{
  "vocab_size": 618,
  "norm_place": "pre",
  "rope_base": 81600.0,
  "qk_norm": false,
  "weight_decay": 0.073,
  "warmup_steps": 468,
  "batch_tokens": 16384
}
Each number is 500 + 25 x the weight over its row's rms, rounded and kept within 0 to 999. Layers, rows and columns count from 0. Numbers have three digits each. The size before them is the row's rms in percent of the matrix's.

# k: layer 5 attention key, 96x96, rms 0.12, rows 57-93, columns 0-95
# q: layer 5 attention query, 96x96, rms 0.112, rows 58-94, columns 0-95
# v: layer 5 attention value, 96x96, rms 0.106, rows 32-63, columns 0-95
# o: layer 5 attention output (transposed), 96x96, rms 0.0901, rows 32-63, columns 0-95
k57 089:480487527484501472511498493504524542504523528449457496536525476497534522487527465510523533511504464481476529498477526476510520532527503498479521491505459452505495471487488485468487491502494513493524522471485515466474487447500551470481508500468453470525523503522480454547511514528452465495
q58 089:490512490532502538491525483458504514548507569520488504452477528486539535474514499486493516538533505487516506480470457532527532502508512509483547501476450487536485523495470450508525480495534520491525528478508505465528517487508515471496483524480464542535513507488463480530478496476514507504
k58 084:503506502473483489502432522505523483519496477535553516519519483512492514514456515514504471528492493498522511507491497515543514462517478538483466454501491506537484506509517514466510497497492503504504497443501469478561506464440497552475479545459475501506511469506464530489502466487497461510
q59 095:480470512479503522477503516475468500494506485482512512497521498476522479485493522508506490535511480551506548484484453498481532519463476534531502503512557495438463489505555542541488528508472513519466494484502477487503534438536501523492526519481480492482555460529489511504475490514525503484
k59 097:499473517521499478504537527513491493503535519431475533567509540498490510497529489509474491509527469509524515493535533472482513547509517463504497494497522469487461507507531482533506496499481489491520448486507499512474487469459486515462511496523466504524471480483504516482502525448546444529
q60 093:503500516515523568526486513476493524508526491512487508527452528486431482481500493511496499550470488480491530467544450516506477455457511525461499463461466495465495474503513512489489496493530535506483484473508516521517491504470532450501465513498477513469500494533546472502482479504518508498
k60 084:508488529478467498505509508514444463508504535492522479525518461539494466464435498555472458504485484499472499524498501495519482457512510497524490534470465496566478483564520493512520476522498521496525503521478531548483512502529498494462495496520495476499504498486450505471513482506494492526
q61 102:499561538516459527512498489508460489489468539531492484425530489505464512506498476537497528505516476530506518461538519483530542501481513480516492495469521482530485486506465531491498462507475525489471517505495536522516487496487499477528505514488485455461479500499467453511452531487499505465
k61 100:521460521533484491516523526469488440522492515495541503498533493518496493513474507516465485502487519506470487515489525527481508497436510508540464472466469515520524474480485514531568509476509526535546510521521495510488446528511493493470500531531520525495484474493517524499475473468541498538
q62 091:493512465465488480491490545512450496521458500478575478488514477505491518486530491464541542500439473496493485475541502510488489499514509523512484471501501490473481491543473522474514471507520481472499488527489502489534480522479546442491521513505463509509452489465497491528478536526496520514
k62 081:492476496487481486532517522502500484520508459473517468528465475496490506539508439523517516522497526492538456456485525452507494486488470515522484532441512489489524515452521480459486520491507498506547494482525545472498526514513475518487539473515526488477523490468483531547487473522496525524
q63 100:509492506483507473498479533523521486473536504500514483576555512496471518541497465493457485520491451532511513498500548517480562481520496526489526503512513488471528491513553522534496532491490500523512497515529480512515478507458443537488493500528473499529489516533529496504502498502457487524
k63 089:495506502531514506536501496523489477448490508510491482494469548457512495483540487473513490500551511481487549477502516490520493506509503505502505501498488493502493471491496450429505498447499519493474528563486553549515543497530514512537502461469494507500520538494487474521492528518459531483
v32 118:494515443471491494514513505517502497520503523461456538492496529533521521510497478480504452534446534488473515511467495516507506524533501480539492516527460537460510475543493441509495492517507512449500474514476464464538473510523508515511530485493503468517512519517508491536501453484529466506
o32 120:502546537497536531530459500502496490511493504524512520484491533496496514506485499505462528486448454495532473478477514506531472497507510452484452526494511460504517438555473482479477559527489461514502497491491516506476495508508488494483494504559501532515517531482512503536454473511526500526
v33 119:501507527558454483515514487496484550505509512463498508526530499523500483515505475477489482461485520516514529493535513467461526492473467544528535513514501475492536470474511502473529496512530512475495503522490480541550488458511490489509471481500502453546493483444483525495513503506484440535
o33 126:529478516500554538529472502491485528489500488512515499514459499514499491461515479503494470468495529493502505481511509468521533493493513505477455468500479496508514468488465496499546524489514490501478466512496502588545467533526529489519485451495531511570517485515511510492519455492454508488
v34 114:494508470491512533491493526472514490474505526481513477460498497493470460488501466491484500499498510499549434502507452472524494494520501474501533547486536509544509507509528499501509491522459509479497517478571511475484455496495499475485525498520528538488488565530519496485500508502482565464
o34 125:499476497502499463464539517477463515519521487487479467478501513497468501542500479488503514506502475538499494518502525523447512472466502482493521561507528457528489545538551485507500475522460473495512509463528493407469514526487521510495531495492469475514480500507497507528526518513507520506
v35 119:471464517455457452483491477501503483476533513447507495514532460521523489556465500482542509472522471477527560490497505490486494498479465519497479471518481455489508493534481525475504521504521480502517502512459497527476501520536506521509565486499479501480477511529511500491479528507544529481
o35 123:487486522538474520479472517512490416505510485515486470507504482539498494459472501494522473471528492463525507511494492455510488519505481482531494488501443468510435508492524514508532543494522514527503519473483486502529496513538486486509462536464550507475546516525489496477481518486540506518
v36 111:491456495464510512513476465483474526448504480547508505481513522488495478486461522499473501451517502479520497524532493514470497549507529505482463491499492516524476545527478514477500465514525491526549540516537513520470484494451489548532471466498536489510541507548481514516491519490478475501
o36 117:499487518476453477467480519471507518468507477520510518508490501470499499520494470515551531536515559485508492560495502509468492491523478512523479474530491536481443552490516506475460497528481538498535487548498453464490474497504494527499526463472509480517531511517495479469499540487483490522
v37 115:472522466484490490527469488529466493549455508479466468508491561468530514517485508528502498482523507541497499501496488481478497476512489458497538490477561488457489506534505520483530499500474511469506465502464525531519465522469465469475487452473544490483513507517517505459468490499519517480
o37 125:523494536479523530531522481507491488545483464510512467517498516497517567494468489504482537520464491522494488463467478537535517502483505468485496470481556520507501494509558498436535501529483491490509503440529523464510524519473518519496464472508501457482500466469489496514498507489501501479
v38 114:519504512500473481475535524501486501524492482501478512539518442540516468473506505479513488567501516514548537482461479474496474484481540540533473521520524533471466456483515522524498465505497494458480502467476522517540491484479489538500526535520497482471482515542482474489495516523484522513
o38 115:519515495522517530462510489498489431472473526480471504491505485537509502533547507497461499493462470530522520507483509475498509505511517463494482519512526456495532499469470495520539528517493480494481486520504538482512502470497459495507505505538543526587455482496484480541499527524489471490
v39 127:506484452498454462502504506492493523469491455521528482502529455534510502522477531553519512520451570496476482518472503513500555510475523490489529440495511500497486500514496471493502514469518504534463504506484528507466525514498491483540499508477465534495545475527524511467504498485526515498
o39 133:471494488484429503504481488559483524491512497494512522486524525508525466553539533548504501507506504506500528493472481531506466492494462491515509489476485529492433508497561462504488510477541477510497524493514514485502461456492511505472534515512525473500506511505458493464457507485541512486
v40 133:494476485487533531491458505464508492493451447508510512512528547525522504552508455502514521480477530509534486500510518491493469499482503493471476501520497518471480471481458512511467530464479467493517489527461530499500499519486489445464461533513524492522518517562475490486486484468546489512
o40 149:503480501498530535516499515519537458514481505498521540499525490472497541527509486518502492529502487493500527483526446473485445487487493500509492460553517519488560505500542519504484497556540476504497497484485472465511479465501507463459515469516481485434527511482477461525488528491488488527
v41 117:522495550463449452505504484505511483451509483509469509512493499506500494504529505486480515515528446504548519516507483509515497467515454515538548503464519484447510491517437507499491506491534478480481468480516487466542508516516483493492534484492530513469490525476542498520493472514521555513
o41 127:506500494527497522528538505498470474521500455501463475527493529539483470475507490483480501470467478504493458501507513540483502520479502465496510514468525488506506510490492498472504544447509539520475540507492489532541496513501491523489486502482541534461526460498479514468491470538463583479
v42 124:493513530554474521455422477512489486519470549519461504478512528498494450518518504523479483462514517476506472485501460518504460489487483497463534478519536500514548530482498481507479526517468471510487507480515498532465489504507562507498469505509524488473504511482461531477471500508509521506
o42 126:533464472495509469511502510473505500466494485475486460514488511486497518479506502511526508498552490520473495485499473513472513516477489518488501480519530544510493529513522563495507479495455516491489508440523495502467489536526504499492555494418490477480523511542495490509553513437481526504
v43 116:454477548503510509476535516521548494527484494475534452540518488480517535502526477478506486509452508483449528496480513572512499531466465480498490523500526504521499499508512491445506514515537476538496502501529524500511499527506560479475484532487482483501493497548461502527495488495498483485
o43 117:469483458514497484472519476525606483506491518504535536517523491492501481450491532508522534470501486458517474497518503470506474473484447531527494499553478516489539505493486525503480483485512500503485499464506533480497513499520499464475527499512489530512494526491486520472518484459535465516
v44 106:495503507504543493487550517506473513523514481458477452572507516531479526509476502515481520538493463493532492510525498529517465468508484493499507481509502512531463456505519513519487466529550493511512536470484480555460522501495460520482500464466497537515491473517489485453489487476478524487
o44 116:453484488502516506524542485519513511508491558491497439525542482540499481515520513487474494458497488523503490502542526473475499447484504509510530515555521498476492543472527509524499490505502490471506506483465491507480501507481485498500470500446538511482463476478492473468474528529561461494
v45 119:483478510523514523508521512477469512496483464485516468502473507460555500500509523498539535516524496538530511475482465529523441464518462505501484478461483508472502502501471479450511494521477462497500504450517492482476539481499538525530491512509574488500524521524459522466509494473509500516
o45 122:496462500562486523534536506522458477521495468487474518544508489492496513475487507504492530460491489503507457518504457480440496506503469531533508481481518536490525530496488476520518457485480529501520492470474493496498507453528500516509525492527554532512505477487456482488461549477470525519
v46 114:461526513484490564490456511527480484459523534513515517482531495482467492486503452499510470462537515550493455506465501461488508482513470502542524485497496484518488501467482489540514457506489501549509525524481549496490513506511466509481491547527492479521498469524499479490523499512536489546
o46 131:487466496491470495507472545482519546497516521490475489495488494437470529474540493514524468524517507506527482494520463533511478520568514498510500514487498473538502478452530474521528483541500483495469478481519468514565491523485534461475509510520456492524508465490482516498497500492481539522
v47 096:450514578487518500452518532518501511547525519492542472486490508509539482512471489506508521480494518470498501500503546505503457481459500515491460497506461482510513510473491542482508474473549506500509460502481499501511527516494492508497536419498542516524516505504507476490522523485520515537
o47 100:493481490512490502493477531501540485532509511516487499510506483512521528478487493466507481447545521467513486505503519467518477480477491532506539523543490478514493488493529509510514512512519514527505520457468459551484476527494488437537426510490529559499497477482480500451528487484537487516
v48 125:507493505538514503472510533541462515486522432489511513448500510510479485520476488502508484487467496519481490507467495473489461500472516509483523482486508469559494538500522458477494530500508509547539455511510520497542511511512462549515552504485521531500487512519500456506522458528516463511
o48 134:490503505544472482473480546521524576504515525506487510480515496496522512470503500468525512476466512504523493517467481520495498485521489533509528533495507464473466503505578452500501523513491497500476512479507485508503484524527480498455472515507471465520486513497516541446483425494491505522
v49 130:448501480473559455516505558483465489491494515494491493457488482497496538521498475469514461468479487531538504491489529463510517443473504513491513506556514484535499443532477536520522503495522511511485493516514507494458496501500489496525478485510517514520533513473470466463500505510546471495
o49 146:447483488515444519515516526526520533512482489500501490488495485465504511494471500512490510477507487492499524498512525466510473494515509512495521487490460451527474524519539459560535502545522464513481466478467447502485517501494542491507499485516539495472482483478512457554538500555530506511
v50 115:451493526474488469491490490505504485515517484552484457548502539499500547517499511478510506449527550528483487476502512497544489481494503478494532550463447501526502452539500467515481510488514528518551485526511512519471488513492517486502507463514519467480462495472526481524539480489482487502
o50 123:533501522502504483563515493494560495535525475510514504515495518498482505478501496501501483457512545461535489490512486489526525485484539454517502483532451490520490480489537502480503498487500527487545477478468464498484545562484513500500455506529452511465512483498466531493472457528504511510
v51 117:549491501465522473516506524500475500500490509454529482458492490563474480484503469494484470435473514460507491476536541514437508512499488479468514524495513543548520478501524525500489484479523485495503523485524502498492483498536470533505489555475502514500494523491451521466484514522509486527
o51 125:480484444463503489489479505457511488486516487535517473514499468501513491535489511509509510453521465516507526519532543476477475462505514543486490499533508519498486539519508519563496502511500475479448491501505466494494505502523500486465525463461497456510495531525517470491583489513540500502
v52 132:502511496439531474488549509518563520473533468531512499539516496490509530484509526494471537546480517513521469516539492473511494491524492497488497456474519519545450485497482523515509488492474547553522468537510514517524488502499480515514469483472458521465508501499506506485491487461469513512
o52 121:483526497469461497477550477530530541529491513508524513508513509515506475532541489510467472539490530527506492498491480517499497498472485500532516489517517482463501540468526452499449507494511513479522487522521480464486519514474498528498513513453462471470457482494491530474468476572525477471
v53 137:486525520520503496485424508516482493505480514506468488462540515472517477539473503529498491575514510485501502521478531478467454539470493507492523518515518516527480536522500512509478545510505531513480483524498505505490512499551467522477552518507508478525488521476505513508524483447468539472
o53 137:516524499506515498539500549479499470490537512499482491486532505513511534483448486487510488500481528489482530477469513524513519493472522496487520499531508445506517517518556509484533516514491480503489510492522471521495471456523466458519504544431491513482481508479523518486534468413502491503
v54 123:515451501514530439521522472478505507486491508484482497518462515475485501477485516502501477462542495474526512491515535496485539499522529517464556523535541499512500479521511547515502490474520527493470496485463536486471517525510496481468503546489484481477536488435452505487495484461497481531
o54 129:511516483483497512546531478520494476483508483523539477540444474508500514497463529522493505498506501485469558481492521521533507479515503509483506435458483504504490525521464502526562522507499494490500482541481482521509520445502513507494499475436500504440494501487516491520555500501505513468
v55 130:465522527456544482508510478534508490522466471530518532483462510479541528516490489516466533541487448480513540471448477533497512499481487484498499532475487471478487533538482478477504515471502521506494512498560495498489495510536509538490501496549465502468476502540504475480462514500501471506
o55 140:499520502518490483440523514488529475547480483505490536461535498504510487470459504481487557501492488484496477515510528506536480524504484487536496470488450511493556520505531489476460493445439539526516494510497481477465553477513468492511493489535503500484491501521538523515485504510521502533
v56 114:470496542460467487436459503494452479496535520504511493489506503457520511476492522517536488494520522481498542499518486484497504488482492557486536493448511499454521504492464467534486483470542490475527502516503460484469479501495491507474482498501537514502511465495525452511487487557467513512
o56 121:532449523490498498485497534505499466489511492499458505495482537494513508480506520528518474491535492461519493491515520519537511495497515510501528530518475508530462493464513525512529507466485541489470515466483469525477512547483464510493455509535508550475507446506459472456565495493459514506
v57 113:519534506502455494506496517491480487508489479520483516571523536533499520479539502492484470508457464465500487521562531480484447486496499502479506455501512511524502539484458516463476478481482481520499504521545530529530533521489530510455523530503487515515484517473495469490516492529485520540
o57 112:506478468490493473493539499465529478467492522484512496512531486503531482493529518508503469504478508520476461504542489513461499506478495531500506503546542546465545521458506521506487547497528478467455507477487497572513508519528505525439498496427507486471507498497481493479508505514491500480
v58 114:467434505500476500501503506520436530480517499533531486526488511489534492449474480509506493506483517513492460516467498564475483519498477494535508546519486500513453503488465495500486517537504480483446515495530510545525466474504508534502525484518531510518507489514525525481525503473559514500
o58 121:467515493520486487528513526510483498500511472499518519511502523491484532488508469460507556461495541489524464504498538504458510488516488504491479535496497513523467500481513495498552507506475486504495467500472473514542438437509493459514514493506531543558523492496474524488491506438536533508
v59 126:504506522512538472538473480489505531521496468536535503476507481503516475473488512530494514562501500489525468477533526471519504448496468475501505472506459523512515431528454489474511528524501503484471501496502474510480523472458496500498461544497471513493472572517534511507524502485513508504
o59 133:522500471500495517542536522529438496518529450509469570482533522540480480516492474499500469482513484503496507478508528502424486500475491498506477478503469478503571469503522484511533493494490509516529498526476477519486484470506506479522507496479513484535474509513519464515476510548524507478
v60 114:522488516447550493477493489525490474519505525450535468508527461524541532517468501514518494524497497471493472475486536495524516521532527522450482518482514500534478533450511492461523540504467492462498454465458525495489485523508551502487485446511500486497502500484505498467494492509482520507
o60 120:494528470489510502449522489560512455526494520526535506488516482519492540541451514467472493487534490497528512503489509515544455517468505530467524535496498482460461493487492503501533502527476496507545519459521508490459503507520473494518465510499503478479473522512516492485527479464550464475
v61 110:504491504489472436491494503479488485459503548517479486526494521479463500484531506528503483523466522552512499473521484506482515458476474536523492511514473549500483530533493499498505508492475481536489517509576515522517518476537489484499527500453492489467518505497440459541511536491496488474
o61 122:487515518513444489544521508456552498476482470487500507495508504487486468436541521531495487521467518504508487509476496489502538497490520478515485518542499525520508547526506504528474522485518493479457451511486496490500519511514527486476564507466508523495497445503443491517491508528493529461
v62 115:486521492516474508505517543510533530548493514438471486457544526515488484525517482523526514526494443495493541499525512537514572492559480504531490492502516504494488502497487480530478492447520490475483507483489507524494476508478504522472524544502512524508510481494506470457486477471508512543
o62 118:469488487508529533513492485501494447527518543499521443504500522516509494463500520549482483480495436506459499508542504520519489497506513517508543508488537513470505497487456550529477488492500463499465539447524489548500507461501486467492467511516531506487459471477498484535499521506511482505
v63 112:470534500487495539470506485507517520518511533529505451480491511539479478515532514497494480480493539543533513471466474475502500492464514489523506546470465540524550477527522490532511463458472515506514487491536457514487452526531469467513507467469515482487487487546470499500478524497485480488
o63 115:523461518495509484505468509434547506510478479499492476478490498485481476510553503526468488487519495501541508500497503487526514485485525468511495522539519486531513517519551518504440461498477489496501483460514503441464557552472514511497527479539467498554500475508484511510491493526488495502
q64 095:500482529501502471492475518482516558529539519530497441489481557484479504482476488484523493503518543478511495507525501503433474500544450459534533450522498477471533468473514531494504497495519489492471460494520470533491495519509530494504488487511498493550508503518499492506464534486493470486
k64 094:450509482504496500530531522491457497479467474446492476443524494485544500525517492483505520496478479526470546522474522482531473519453506547494497518503499529500438526518469492502504511472512532485472534494504517505506494478546503508510469504490532493455479504498470487513502457519477536459
q65 114:495548448503502511491546487455520468496485470467496515513520442525508494515517542477492490533483473553517462512498519543479475492500526545487474565495538518494485549496501514508513496528468505496537537501478516472536489516504479513495506479515512485468502502476470518501519466504509525541
k65 074:555473490471520491508520465506517524505497522500543503491461509480466514517503556479474472489465519509501554447513501493495506532509550460538510528477512529521508487502461528497530530506502515469477453487474516511528531501478493493474490477534502475474505481497504453549509520478535511470
q66 164:498501517469529533515479486554507532492532514499505499494462543499454512482529435494519528490498478484506477495539475468512488527549467459492499457520503471515503495481510473479468493502461459529494497515539489471454516516489500474534501472485477492533497526527541497515472545532512500512
k66 070:487480516486515491495487511538487556485452493507487474501498539526495509480522498483504542523517522490515524494513531525458507500504456553518546489492508494510484503478478461452465454469534522480471479539512484512456513518492501507502518476495452512510487481525522458506446554491504471479
q67 088:476475483510515474500485518505520503509485467501439486491517498493529519484476539473452476508471553529522501508426564502501530510505446543500537485497537526488507481501513512476505445517538479518499476522499520520534498506484477477516544515469534480490509512518501503487510506522507542488
k67 076:492477504552525534519540513495531509492495496517478477499478495539492531499465544470507465540478483494517539500479517501480510500487488481528476527502502451552456494527488535516510570476483556470479486467489506472486486435540493504475501513506507513522488498492505540487516505496507476529
q68 102:504477545484510444500527501514494518553500543531527443515481534499496509513499479595483530524532515516510526506515535503473521513483502475521514450529511485480517502484440490496482477494509454502479519504517490515461491473483512515484478492493475530487474459494525497524499523496497494478
k68 085:492524480487491535502448488481528468472487459515499490503494492534516508488521527483449497511538488497471531515479503527492534447496493511461485542520531532515469522527492513494532509513513556486490509481447515493519508487451438477516535515471512521519500483473488457490525521483463517481
q69 112:490484554472512507492474486519511524489524531481503482478477516495473524472480446483548493505496478488517466504534460489532477539553469437523514459532496456512540464470520491479491506488476471530511508478531488502469507538481509462489522490508461489513495526513507529502530509478520487529
k69 127:502538551489459498508486506509480518483518468526454455535523524522510479464539472515482519533554476482528502495495514525481512519503468540462473519524544515479467524472529473492472476469483477515496501512527554493470505474502475515521523533467497513518494504485503500468452536515492492480
q70 062:509502491475511475511481495502469510507514506521534476535498496464528537488497506512507490497524516488501503483465516513471511502492500524511504476491472512462538451458493519503499501535534512447552456511473493542502483513482542489524554500545567493477489490488477518466530499500557465456
k70 243:506468476497504491489507510456488473515506498499521512493499469501526502525452529491478460484459495515491491540510502492488508462486533492532479496489453505508510472512489537538550544550526508498541462460493480500521478534479511505463487474552518531480478469475502526512546457473524497537
q71 089:500521466482533516442483486516506503492526512534511511523498522477514537449528481510495491526513488505415491507523459498479482495513475482477489489482512505495507504504495470535546517473496491503495535469475482474539469512419502549505474506489469487472522522504522514503512525478497546471
k71 082:557471514501504497509498493510499485482489550529482533486509525474464477530475480553503526481440486514496529532526469498509484509492478500512501515442525496490516479476511530491475524475507498490520516437492513499513514490522461471494473477515454533499531558520472487515525522493476497553
q72 103:530533496527520495465544488490543490530484472517491471514479504524502484495497515518496491485494499493477484503432485507484508478481496511490502529435540488499504487530505485479460507480516520474464532489533543470572498503519445539517467476505468483503518535504487467492485521509521539538
k72 094:518480479530504531496483538517503502494444513500462507488468532512503484523554534537466530473520494522476569556502550522494508491459510491502515532483523537497508468523489488479500505493530522502466523503505511508511511500504497526497458540494505557495498538491474487491523483479479541462
q73 094:543486494465482486443522524511510494499511494544465478522518457478483487529533511480477526507494466488536514488473476536521500538485497499498492541461540484496531446469484478469513461459489546474551495492508510485527466539457506498511493514501488488496491506529495516476476516514467472533
k73 088:497515531510511507476475477521524494466474517486502462508496488524491540510505535467474575474513494488525527472521517460506490520520505486468523502483540444477497530462476441494525489473471494578458500487484515504503481487506526528487499492526499496498474476515473486454483487522463511508
q74 095:510526490467486489511515482507503498469485498450481541504505452526501527489520495446500550504497508536514525536472549501555486500469477492457504559536526505546512550512488498496495524500484513490484555518502531501539506477520472529484489487499497520475506496496492501470501476549469530516
k74 093:518463474548525501473462498518522512541464516493524492507466540495466516469502533457468525492520469490502480533512482496465489496526449491520515495498497498478526491491493448494528523483508543502466461505534528522530462492501476540466481483532515512545473482546500496520485511479458483508
q75 089:525538503471473536465505463511512505527482457550513508475480473503481457523480495504485498490527491468477505519495465481530461514522518478491490461491463470504517491508495520509508484478492505509518489495570467481479491504510495468482529468474552465492475576504503519491466518501489481554
k75 078:522524502502477495498491530534440498482442496493503488498509514516552513536514497509516492496530518500506515513494508479529501452482499519465554482472472543517519560482503455451503482492546496506493508479486519509489499493459495492555487511545474439496512496513493488536498476549507491513
q76 092:533516514509513509480517471487566499468498509536497488496489458537507514473514504510527465511518502500467485480472491514521494541512467503487495514495501495483539460443492520447498485493528520447520540489512557477529508506509455501515476485487457499485482506518519492463520471477479507566
k76 079:512491510489490558512508484464513457508476528502447497487512491495490443512468527477483546520486464475505505516507508500488536464454484526492496510498479509498527494533527482452506525495523509520494467541477540520536493510516534516480452493527514569497473508523484476465484507480478463480
q77 091:549494503456492493462519484531526514497486485535468496472488482481499496506486480467495510484502467515462511505493463508510490522494480467529504451469519488475534420473454459531517488439500533516549521525503471483486498495479508516491519540502444518495485543511503501507526521514502498511
k77 083:517490511522499512478473497516466455463481525534480524517550498502496539511495485505502526470522495472512573521465477538509467531462501470489498474486478469503509503454526516510494490476493507534503470521468532468502507497517515523526502453543485502428489528492503501475534494498488454491
q78 096:485513538531511496506509503523454492505536471481450513518539485514514541500520497509517479448537506538488526496488501497496555485498520536469470526453513521469458554490467515533500485518486464482471539502479520484524451473547501497509514490507518491506466535510498467508473464489514498484
k78 089:528484489535502487511461518518566494501489427505522461482490510546486490489500534478480511513477502517508521513483509490531513503468507503509478531506510529461496486531501470528513513560495474515492510487510541592514493512504493500483485494556514492554521502470480486534482504478499515506
q79 081:569503514451475533444515500477494523508523487579490463498522488488515448478464490519496454481526470519456490517474485488495502466508475509487526500488470523474523487507487498477477475489518558497511483497507479510466478474490495490532482494476458462517491490494519508504467497505469501532
k79 075:487511535498484528481520549454459469474479470493489476474499486506491521499511498493451474505506503461490521537509501496462477506462490535493478516483504548507500539518539528467491441498528527491547503501516491534536466489486498520553468523473521475515508466479471470498507489502467543509
q80 095:517490484526475514503476534505454479530512517491543504530483491522516518510496485525479477473558485533494467543503469479456515482523491484489467503447489519534489486514511500472468509491509537489481501503479504500530561522523489503530467505470519511480554567470489489507515517466533537504
k80 093:511471511499533451484490512512459470529496481495527477508476498523528468533512490506476483482495526562489461550499484494493454497488514510479511532468511461516502475511522493495471489555519440463475548460497467489509529503505496489491502459472493520517536507457475493468499522520511533478
q81 086:508508517494473477486514496467509525529489491508521484481488502466508499508526502456470483512468529507509440502453514512504509503484486497524516485457497504547548557490464462530523506450525501479498511486531558510535474474447464485526552501533516513509525521530491524477507533503486494490
k81 076:499501513520543529535556510543537498514480550522503504485503497529474506507539465504505493507487467515481529518517476489470519529503509458473465458471527449511501435461499512518509520478513514481492500521479509454523539442512490465513495511507536491479481483510523501515490464499472532497
q82 083:471521499504525521533462509480508500528521477450459524468537498488493481489539520457520514501487507490543529506475519526513496501458488476510571529530490507546533474529505525499514504501493497463516486508538527502520480482515450512473564474515507531477516482487483484529501482525467471520
k82 079:476473491507488525554511509491499538505483514480485500509473514470509535498477530478529543477487473479525498490497480490494549506568477489526533515524470478529456503484500489439498513515523503509476471512517508472528507483528526502490513495513514500517458486571549552531476511487532508485
q83 089:481478483536496524504480516490510483505474486554500491481483508466471513456489453475492533485452465487495482474521487527506479516518520516543485486519502471538522517511531470491513515521508564554531491480462481518472523554463482501513510446518507480522470514517498491504498535528465519512
k83 080:557482518439487510477512492503460523501545550496515517506534519522504479511507503464543570512478493480492526484484496509532504452497537481478516502499509492506494464474479557515515474484485519505529522518513492492486482491507526536523545535491494516489491536467470518517467489536528522527
q84 083:470497506484522506497519475508463496507498491498517493504454476494461513490494429545467504482517486504501467465463459490516488514569489458484459450492502489504533454504483488515538481488484525546524510507517514489484514499516453481498487536513463486504505494466517497519544521486472524546
k84 078:520511502493512508478497517506459443512515505480447519520570541492491484557457518507524494515539485507471489490521459503497534486455537492508487521484474512513527470456524539500474460481486502502518494525508499509497527467488478480492495513506466522499462538464494555473501525492502529510
q85 091:505473508466511502481506479497501535516527522546508436496487535486525501459491513506445486541508492465504529484455495524468461510493486505520512489500507487479532475532509520534529457428500515472529509527493524511489492471455491475502473534473515487484499527544458498487484523481525517478
k85 090:528502510502476519498531472509502425452486521508471492467510525515516475512486521536495461474497473488480527477522530522474525486494498492491496467503477514544493491514512509541492504506557521497489510473473521421504479446484532466507516544451470489474519519518490511507532502473489495499
q86 084:472496470485513505514471499479451524514511529509470490464524487486478477527494467527524503494489526505548527479490492510547458450485446490525497493512477492481481477464531522486512523505512510474486453523523454480494484506485497511493454584461508541503502492481501520521503484502485500450
k86 081:467539492530491492474493503494508481515523478519519481458478472502512509496468508533529470514507545470479505529507518484519493516532496480515515515515444477495485486470489477473476404524485510532482469488491506530525492511531519493488486516449497505470489506514557545491503561477484487508
q87 091:497462489518537508493567512514520482501479468498477529496507513494518511440498487495497485477410520473509478495490548501489494496496477485498487497495519475530545461564483488497550502491524490430537489511468510519508465506494524465528498496508494506519503503509498463524536512500515510493
k87 085:504539514491528522547501502462494526496530510519522491514532508485467485520487490457522480527473480474535521470531489479488537491478512483507520543503504467509504486507455554493481479483503500553495499511473513494529520419549453497465482490476504487455496541532503526508525487504504477507
q88 085:476462511476448487484457518478461522497476509444514467504494452518457479525517493508513483506490494476520467501499450499493450518509485480527531465522509513498503542502515489514496518490515446548479523467512471504494478554515509472494523444490511495466525496505521493467531504474501487533
k88 078:452497524526512499494529488515489512512499481460477526534516508516482491514553459466524478517510502512493464458557507500467455498550477467476504509511463490532509512470532476533483554533468471492516516504468509498495503509544528489521546501508529491478523502524505560518499485483494477506
q89 082:498517504503480524549505483475466519515448518467477496482459489540487493490513494513524501493451517539521468522530471480518460505504478481508502520550505459508482489546491499454508496502481516531525493459513479453489488557451478497473479482497494498493493540455487518469509481539461489500
k89 079:463524530503484535520501544540544496484479514485507501510532541510515526506451498535497522491513499448505503517493484513475503463484471517490532533521493441503503434500516512463459510502527486471493451516504492511488479477493486536517511485527493476477520482487494488459443484503532455503
q90 102:468497540539472486506524492495471518542525489541517529474486486509532493473503474529489501497502532500501524496490575486496482484505568511484513459489491575496506471502519513549482510483488480510453490531466495522491487513507527517493475488486534503512525506465454500540524509518507513460
k90 093:505513510488515437486501510470482526479535478506503496479478514472501496500498518512490415465512504489476534529538491498519470477512465483486490484499483502495484503509516536510487485541519530490523483481457465506492522520448488448536499525460504460536523480455509516519527496479491560499
q91 090:528502490494506499531536515498519484478527459505465510488501505543472492497504485504515521494471468503469483496489518528549481522491506528498516495475489492499499528487446523433497498456478535492531517513489538474519492427532438502497486483518460505449486496542495466461484494526474509501
k91 082:488499505501517508491458455482525490503465553506503508516529501503475477525487517517465554490480440486460515526499509454467510499498492491509488491498486511471519495486499481476547504441499507519447545537507512545507487483478504501508478520532495481515490491551473468514450499509478462457
q92 100:533476499499508517527478499492492507511408526499485461483505474479493513511489474484507524490492474480522449516506457524510444500519492513531499462511487555484503487514508504490490509512525529547546501507530494447478489569472525480476516487489491519510536513494510535508508484534507471525
k92 086:453504498521514507491472533519490487529510464487517499525522496506543520512520434459498531499507493490540518504480487459480469496526525471461517471520501469482515485454522468516506514482506491510510536525450492493473494508534540523531567509486518479484477492516520522483543513468480472540
q93 094:527473504503480502478482502486498513523445499539437479461454484491494492486501523464467488470441503476468504513550499504481469502496435523534499493535531498497515498457537533485488529498507466471477516527496505545507495522516550534510487511477531495501486517468501468478520498525483500492
k93 088:510501504528465520501501501452488533481544516520488494476493503532512479461533487485526473512523525471482537514513546503495483449525490487471505493528444506499483491539536507525493515488508480508468507472477524434485490538537487557509463466447499501485517504509509503532529509539484502522
q94 094:474482516495510476525474499488570521469466532474515500473494486459480523521490500452475511526479496509494552469439520512517465563458448493549498528506506507511468480489497483482496523528492501468546521534462518483503481516497513528491489524487521537466502509486518505504498485500480486509